{"num_attention_heads": 3, "vocab_size": 1413, "hidden_act": "squared_relu", "norm_place": "pre", "positions": "rope", "rope_theta": 10000.0, "attn_scale": 0.14, "max_grad_norm": 0.5, "decay_shape": "exp", "final_lr_fraction": 0.1}
Each number is 128 + 24 x the weight over its row's rms, rounded and kept within 0 to 255. Layers, rows and columns count from 0. The size above them is the row's rms in percent of the matrix's.

# layer 4 MLP down, 192x768, rms 0.1, rows 54-78, columns 128-255
size [100 103  98  96 100  97  96  97 105 104  94 104 100  96 102  98  96  99 101 102 102  97  96 101  99]
[[125 141 126 120 124 100 114 105 158 101  84 150 156  97 105 115 147 127 151 149 136 117  79  88 112 136 152 114 127 116 146  71 151  91 148 114 122 141 108 134 111 132  92 178 133 127 104 116 157 177 125 122 146 137 168 122 119 154  96 139 151 161 110 118 167 118 120 164 137 126  97  83 122 137 130 150 145 136 119 141 114 149 133 121  74 164 147 161  86 138 117 152 121 130 125 155 157 127 140 106 163  93 109 154 146 107 136 118 113 146 127 124 126 105 132 123 139 142 101 114 167 100 129 147 147 123 138 142]
 [136 143 140 176 117 135 173 190 114 114 161 115 114 154 134 151  77  82 150 116 110 102 108 178 115 126 114  92 108 137  76 146  86 123 108 106  88 138 110 140 146 149 111 162  98 104 115  75 175 128 109 148 116 144 116 127 125  79  97 139 111 121 122  96 152 101 103 127 143 108  99 132 112 128 109 116 111 129  83  90 108 109  98 127 151 122 120 124  93 122 110 125 119 141 138 123 129 111 122 161 149  94 149 166 121 124 121 141 111 163 112 115 116 147 116 136 144 177 147 135  90 132 132 132 135 131 118 140]
 [100 114 152 200 137 166 169 138 126 114 136 137 140  92 114 130 137 108 125  77 123 143 109  99  99 196 136 125 128 116 129 120 145 100 104 166 138 127 128 101 121 152 135  98 135 108 116 118 148 177  98 185 101 144 117 141 153 145  83 104 133 125 160 115 132 112 130 141 126 113 152 143 146 126 148 101 131 130  86 115 108 135  84 162 155 139 128  94 117 152  75  75 120 166 159 130 100  77 118  95 145 153 198 180 100 126 142 136  88 134 165 148 118 103 166 182 114 116 120 110 164  91  97 121 106 146 133  95]
 [109  99 130 111 132 152 145 156 112 162  98 140 145 135 114 141 126 111  94 105 139 122 109 159 105 126 117  73 130 135 125 100 120 109 134 102 139  97 137 135 130 122 162 136 135 135 147 150 125 143 118 116 118 102 130 115  97 130 113  86 120 159 151 133 148 112 149 105 108 142 142 123 156 117 129 130 109 116  84  92 136 107 134 112  99 126 151  95 154 160 150 152 132 120 112 149 145 136 171 103 198 115 122 154  91  88 153 109  88  78 133 132 144 164 157 108 161 120 119 171 169 137 134  90 141 137 147 128]
 [122 146 155 168 143 116 127 147 140 125 168  78  97 138 142  88  92 140 164 146 109 108  83 150  96 107 158 107 144 105 116 128 160 140 137 107 152 131 120 124 153 142 137 100 122 117 105 154 142 135 126 105 126 129 155 150 126 100  73 118 104 120 121 120  97  92 136 119 144 113 139 134 108 112 146 127 101 139 118 106 120  89 142 132 110 161 103 141  99 141 124 154 114 133  92 124 103 106 152 118 157 144 112 157  86 157 134 149 145 119 191 122 126 129 100 159 164 137 132 120 120 142 113 102 183 155 151 103]
 [164 116 165 157 145 150 106 134  85  81 147 111 110  91 125  88 119 103 106 148 157 172 104 152 186 147 151 101 106  82 127 131 106 146  89 120 146 158 152 104 123  91 111 137 127 135 122 121 124 141  89 174 180 107 145 101 151 116 165 138 124 147 144 133 110 111 143 130 123 116 115 172 132 109 116 118 100 125 147 120 149 161  66 114 148 110 130 129 118 114 125 143 130  87 166 148 137 125 155 152 100 155 127 164  70  98  95 132 126 131  77 161 134 115 105 134 107 111 149 103 141 124 134 118 122 157 130 145]
 [148 114 144 101 165 112 117  73 129 126  81 118 104 145 123 145 131 130 140 107 120 104 162 169 156 101 190 132 143 148 186 139 139 111  86  96 163 139  78 124 181  96 107 169 151 162 151 105 121 148 128 141 142 133 144 128 137 141 129 107  92 136 121 103 136 138 107 150 164 131 132 183 119 139 149 134 107 137 146 132 119 133 151 125 127  86  97 146 149 120 130 146 150 181 107 117  87 132  79  92 145 121  66 104 148 156 126 160 115 124 151 110  88 111 160 119 143  60 174 130  99 125 124 113 156 167  96 106]
 [138 155 130 137 111 179 152 116 123 106 140 121 169 151 142 110 164 120 128 109 170 151 164  90 153 137 131 108 131 122 142 144 169 128 109 144 122 122 159 135 148 147 114 131 131 113 136 116 123 122 177 133 140 117 128 180 162 165  96 129 152 164 135 100 140 114 124 122 118 148 134 136 141 182 140  93 142 128 103 139 132 145 108 151 100 100 132 162 124 132 167 144 148 134 133 111 147 101  98 152 144 111 131 140 179 108 109 145 160 133 137 149 139 154  77 154 122  82 155 136 141 113 137 153 116 150 103 149]
 [137  86 105 127 120 126 131 168 178 162 123 108 141 118 138 168 102 147 120 139 156 144  92 134 102 108  90 115 129 140 133 145  95 133 177 135 128 131 133 129 136 128 167 133 135 116 119 151 154  89 152  79 117 130 142 114 128 113 106 166 150 125  96 182 100 113 131 106 121 155 100 153 175 127 112 104 142 124 146  89 169 139 120 134 138 131 116 111  92 134 137 143 152 145 101 134 172 140 103 145  65 102 119 159 166  67  90 109 114 125 119 146 175 121 121 130 169 131 132 141 108 148 108 121 139 157 102 157]
 [ 94  55 118 146 120  96 166 136 151 136 135 178 118 105 152 134 126 103  69 107 105 121 113 161 123  86 175  79 121 112 116 118 146 108 113 141 147 115 136  98 132 115 161 170 127 150 136 127  83 107 123 134 125 137 128 139 124  96 139 103 127 125 144 111 137  96 137 130 142 118 125 124  73 148 136 134 118 148 140 106 148 129 122 177 115 166 121 134  82 162 134 123 124 153 102 116 142  66  94  89  96 166 135  87  92 105 122 110 110 130 108  92 111 114 126 118 112  90 169 106 106 132 125 106 177 128 139 139]
 [112 127 146 122 136 113 120 142 146 176 126 121 106 128 157 129 132 161 155 138 127 127 133 128 162 138 126 119 157 137 123 119 100 166  83  97 160 146 143 181 160 130 140 112  92 162 137 125 100 133 120 135 116 145 120  94 127 148 178 143 108 127 158  99 152  99 142 163 134 117 139 139 150 111 137 120 122 122 161 144 151 106 127 134 149 131 109 148 156 135 116 144 112  81 132 142 116  88 133 138 126  95  96 102 112 141 117 143 150 126  93 119 120 104 114 113 143  90 146 155 116 119 125 131 141 125 117  96]
 [173 120 127 132 147 136 158 117 137 116 106 104 125 135  97 109 141 130 136 115 116  93 107  92 185 117 111 102 167 173 162 125 122 142 148 153 135 121 117 148 161 132 125 113 156 111 110 111 132 107 137 152  99 141 102 135 144 136 102 173  91 132 117 119 136 162 105 176 112 163 124 110 150 181 143 144 172 132 156 164 111 110 188 172 100 143 103 135 114  92 103 172 123 154 145 104 109 125 114 122 133 178 139 160 159 141 135 137 114 135 139 139 118 109 149 104 138 134  84 173 105 174 150 205 164 131 100 109]
 [130  98 107 153 137 155 126 107 111 160 142 135 152 128 120 126 143 102 147 124 127 128 126 116 158 108 101 119  87 130 118 167 148 163 126 103 127  97 131 151 156 141 173 136 120 157 148 133 171 124 134 120 120 119 154 155 107 112 119 172 150 100 118 130 137 114 114 173 148 151 155 129 130  60 137 123 114 122 177 167 123 141 148  82 110 141 163 120 137 142 144 110  91 115 124 160 115 162 139 123 123  96 155 115 111 125 144 140 168 126 111 163 160 136  89 126 121 104 115 102 149  72 115 144 114  88 119 138]
 [ 97 127 147 147 120 134 142 198  83  90 150 155  84 167 111 194  91 146 139 130 194 132 162 115 102 153 108 137 175 146 127 120  83 150 100 116 134 103 116 128 138  68 186 123 135  95 131 141 108  73 105 110 156 114 110 139 161 125 127 142 132 115 131 123 136 137 149 127 188 129 122 149 161 154  93 124 117 119 148 123 123 109 142 136 122 139 132 160 149 173 186 125 110 137 132 141 102 128 118 170 164 121 138 107 146 147 122 133 172 130 161 123 128 123 123 121  77 135 141 121 174 125  86 138 138 103 173 141]
 [115 122 115 149 151 119 137 122  95  91 141 140  84 104 117 135 148 103 151 130  97 117 143 116 114 154 132 137 135 146 131 147 130  96 114 110  64 124 133  83 115  97 111 143  98 128 134 116 155 118 132 123  93 144 100 132 159 122 151  68 144 138 108 138  94 134 121  95  94 148 128 134 135 131 180 110 145 120 122 142 155 178 118 130 126 137 131  93 133 158  89 138 135  91 113 160  90 123 115 156 139 120 121  87  85 160 157 112 121 121 110 159 116 121  86 150 135 107 140  98 129 111 130 123 128 139  93 127]
 [149 147 138 155 128 121 136 144 106 104 145 163 149 139 134  90 120 139 130 136 101 100 164 107  91 149 143 125 158 137 138  87 121  93 113 138 127 110 108 135 104 107 156 123 158 112 149 115 154 167 109 158 125 115 142  93 121 109 170 122 110 168 168 164 105 108 153 140  96 134 114 148 153 130 163 124 114 145  94 164 166 105 153 138 143 129 122 123  99 157 166 130 115 119 136 161 186 154 150 134 106 128 136  93 132 136 148 123 158 130 123 135 149 152  91  94 144 162 145 118 111 118 114  72 127 141 107 115]
 [166 137 126 118 116 145 138 149  88 118 108 138 117 126 127 132 127 117 115 140 135  87 152 129  62 146 146 161 141 119 101 116 136 138  81 142 162 147 150 123 111 135 104 107 167 121 118 134 146  94  93 136 154 124 169 146  88 158 151 147 114 133 164 147 126 119  92 102 128 155  92 120  84 159 140 111 139 121  92 122 179 140 144 123 148 147 129 139 132 162 157 124  94 127 140 125 128 102 140  62 144 113 112 114 121 149 118 117 139 136  96 108 125  80 164 150 126 114 134 138 151 133 125 104 153 139 135 144]
 [128 103 154 127 119 108 114 143 193 164 145 135 116 154 126 141 136 153  85 118 103 148 121 160 165 101 133 136 120 130 118 154 203 132  77  94 146 114  79 164 196 126  94 126 124 127 112 196  68 122 124 126 101 146 137  95 120 108 125  96 129 131 111 141 135 122 139  84 166 117 154 122 123 143 144 153 119 152 119 138 125  97 107  94  90 120 119 120 174 111 156 119 149 129  89 138 128 106 154 122  58 122 116 108 124 165 111 127 113 139  98 104 119  97 181 128 106 121  86 137  97 130 137 114 168 150 154 113]
 [178 129 146 129 117 106 116 131 110 158  98 121 112 163 137 124 133 144 172 122 163 141 123 150  91 121 170 159 118 134 117 123 121  78 133 143 119 122 103 151 134 121 143 142 100 160 117 167  99 183 123 111 185 176 141 103 140 110 104 144 143 147  99 144 109 105 115 140 127 109 169 139 124 125 112 133 106  98 110  99 110  69 121 123 128 111 154 151 164 104 121 152 112 158  74 142 112  68 125 145 139 136 127 159 154 113 130 147 164 166 127 141 161 129 135 124 114 152 161 102 147 153 116 145 145 133 139 146]
 [109 153 172  95 104 115 119 183 113 135 122 119 142 142 148 110 151  76 129 119 119  67 110 144 100 103 122 155 163 143 128 128 155 156 151 161 104 163 154 130 111 153 127 114 121 114 106 151 156 125 151 133 119 132 120 124 140 147 113 129 123 123 116 101 146 130 138 125 161 131 146 106 153 126 118 139  91 149 161 113 146 117 135  96 146  74 169 122 150 122 144 162 138  96 129 147 139 129 160 129 156 118 126 148 114 119  92  98 179 123 130 149 159 148 138  65 121 123 163 102 146  92 152 157 157  96 115 120]
 [104  99 114 152 154 140 103 132 197 143 140 112 129 153 121 114 108 140 142 103 131 111 165 149 116 118 160 170 161 134 143 154 159 140 109 130 115 159 113 172 138  75 103 135 134 129 125  79 143 129 104 141 129 104 141 138 122 148 149 117 155 106 127 165 110 116 160 147 136 157  87 160 112 124 138 177 103 106 134 126  64 147 142 145 132 142 165  94 120 138 149 136 134 150 126 133 121 111 139 153 147 124 107 128 121 137 133 154 114  75 144 130 138 153 133 121 129 129 140 122 155 130 133 166 141 146 144 103]
 [107 111 123 107 135 119 130 137 134 141 145 107 136 100 128 119 103 113 171 108 183 142 138 143 140 113 129 149  88 127 104 136  96 132 148 107  97 112 142 144 143 163 123 141 183 141 130 138 172  93 123  96 143 121 122 139 177 127 126  98 146 149 121 110 147 117 107 134 120 137 164 175 104  91  85 156  61 127  97 145 153 150 146 116 136 128  98 137 171 126 108 133 137 167 123 120 130 121 131 140 137 187 132 120 159 114 106 105 128 110 130 109 133 149 166 131 156 115 122 149 135 132  98 132 138 134 132 161]
 [133 148 131 145 128 144  90 132 151 142 119 125 131 109 173 142  88 153 178  78 173 162 181 145 125 146 124 144 185  99  81 129 114 142 125 142 126 106 122 134 174 145 113 126 132 142 138 125  97 149 109 121 132 151 141 103 177 122  97 120 108 130 149 123 123 118 141  99 137 118 107 119 115 157 112 116 151 160 131 108 154  77 140 112 126 152 144 123 132 105 121 121 135 133 112 101 115 136 100 160  89  83  94 120 109 134 133 149 136 169 117 147 168 123 169 178 154 101 129 100 163 164 198 153 139 129  75 114]
 [125 140 163 145 134 120 129 137 107 170 145 176 115 135 116 168 127 161 157 104 101 136 101 123 138 130 157 119 114 131 164 125 117 113 137 135 114 102 123 113 137 166 138 135 136 181 120 109 152 114 144 137 157 125 151 129 169 133 141 127 173 141 102 104 115 102 116 166 144 101 142 119 150 118 108  99 149 119 126 154 148 111 143 105 145 150 114 114 192 148 163 141 122 122 134 143 155 136 133 141 123 111  96 162 126 128 116 107 142  96  88 131 125 135 119 116 123 136 150 128 122 113 164 170 155 132 101 139]
 [133 121 143  98 118 129 120 155 169 134 140  89 119 110 145 102 161 118 133 127 125 102 117 148  93 119 122 126 144 148 138 109  88 121  83 133 114 155 138 153 105 147 170 142 127 137 114 149  85 133 146 122 108 149 155 151 116 127 113  78 129 128 114 142 142  98  94 132 136 121 114 111 134 140 116  95 108 134 108 148 146 105  72 114 156 131 146 163 149 186 127 153 130 157 178 132  87  84 161 106 135 169 124 104 143 143 140 123 112 119 147 118 136 152 164 163 155 132 117 128 108 175 141 162 156 144  94  94]]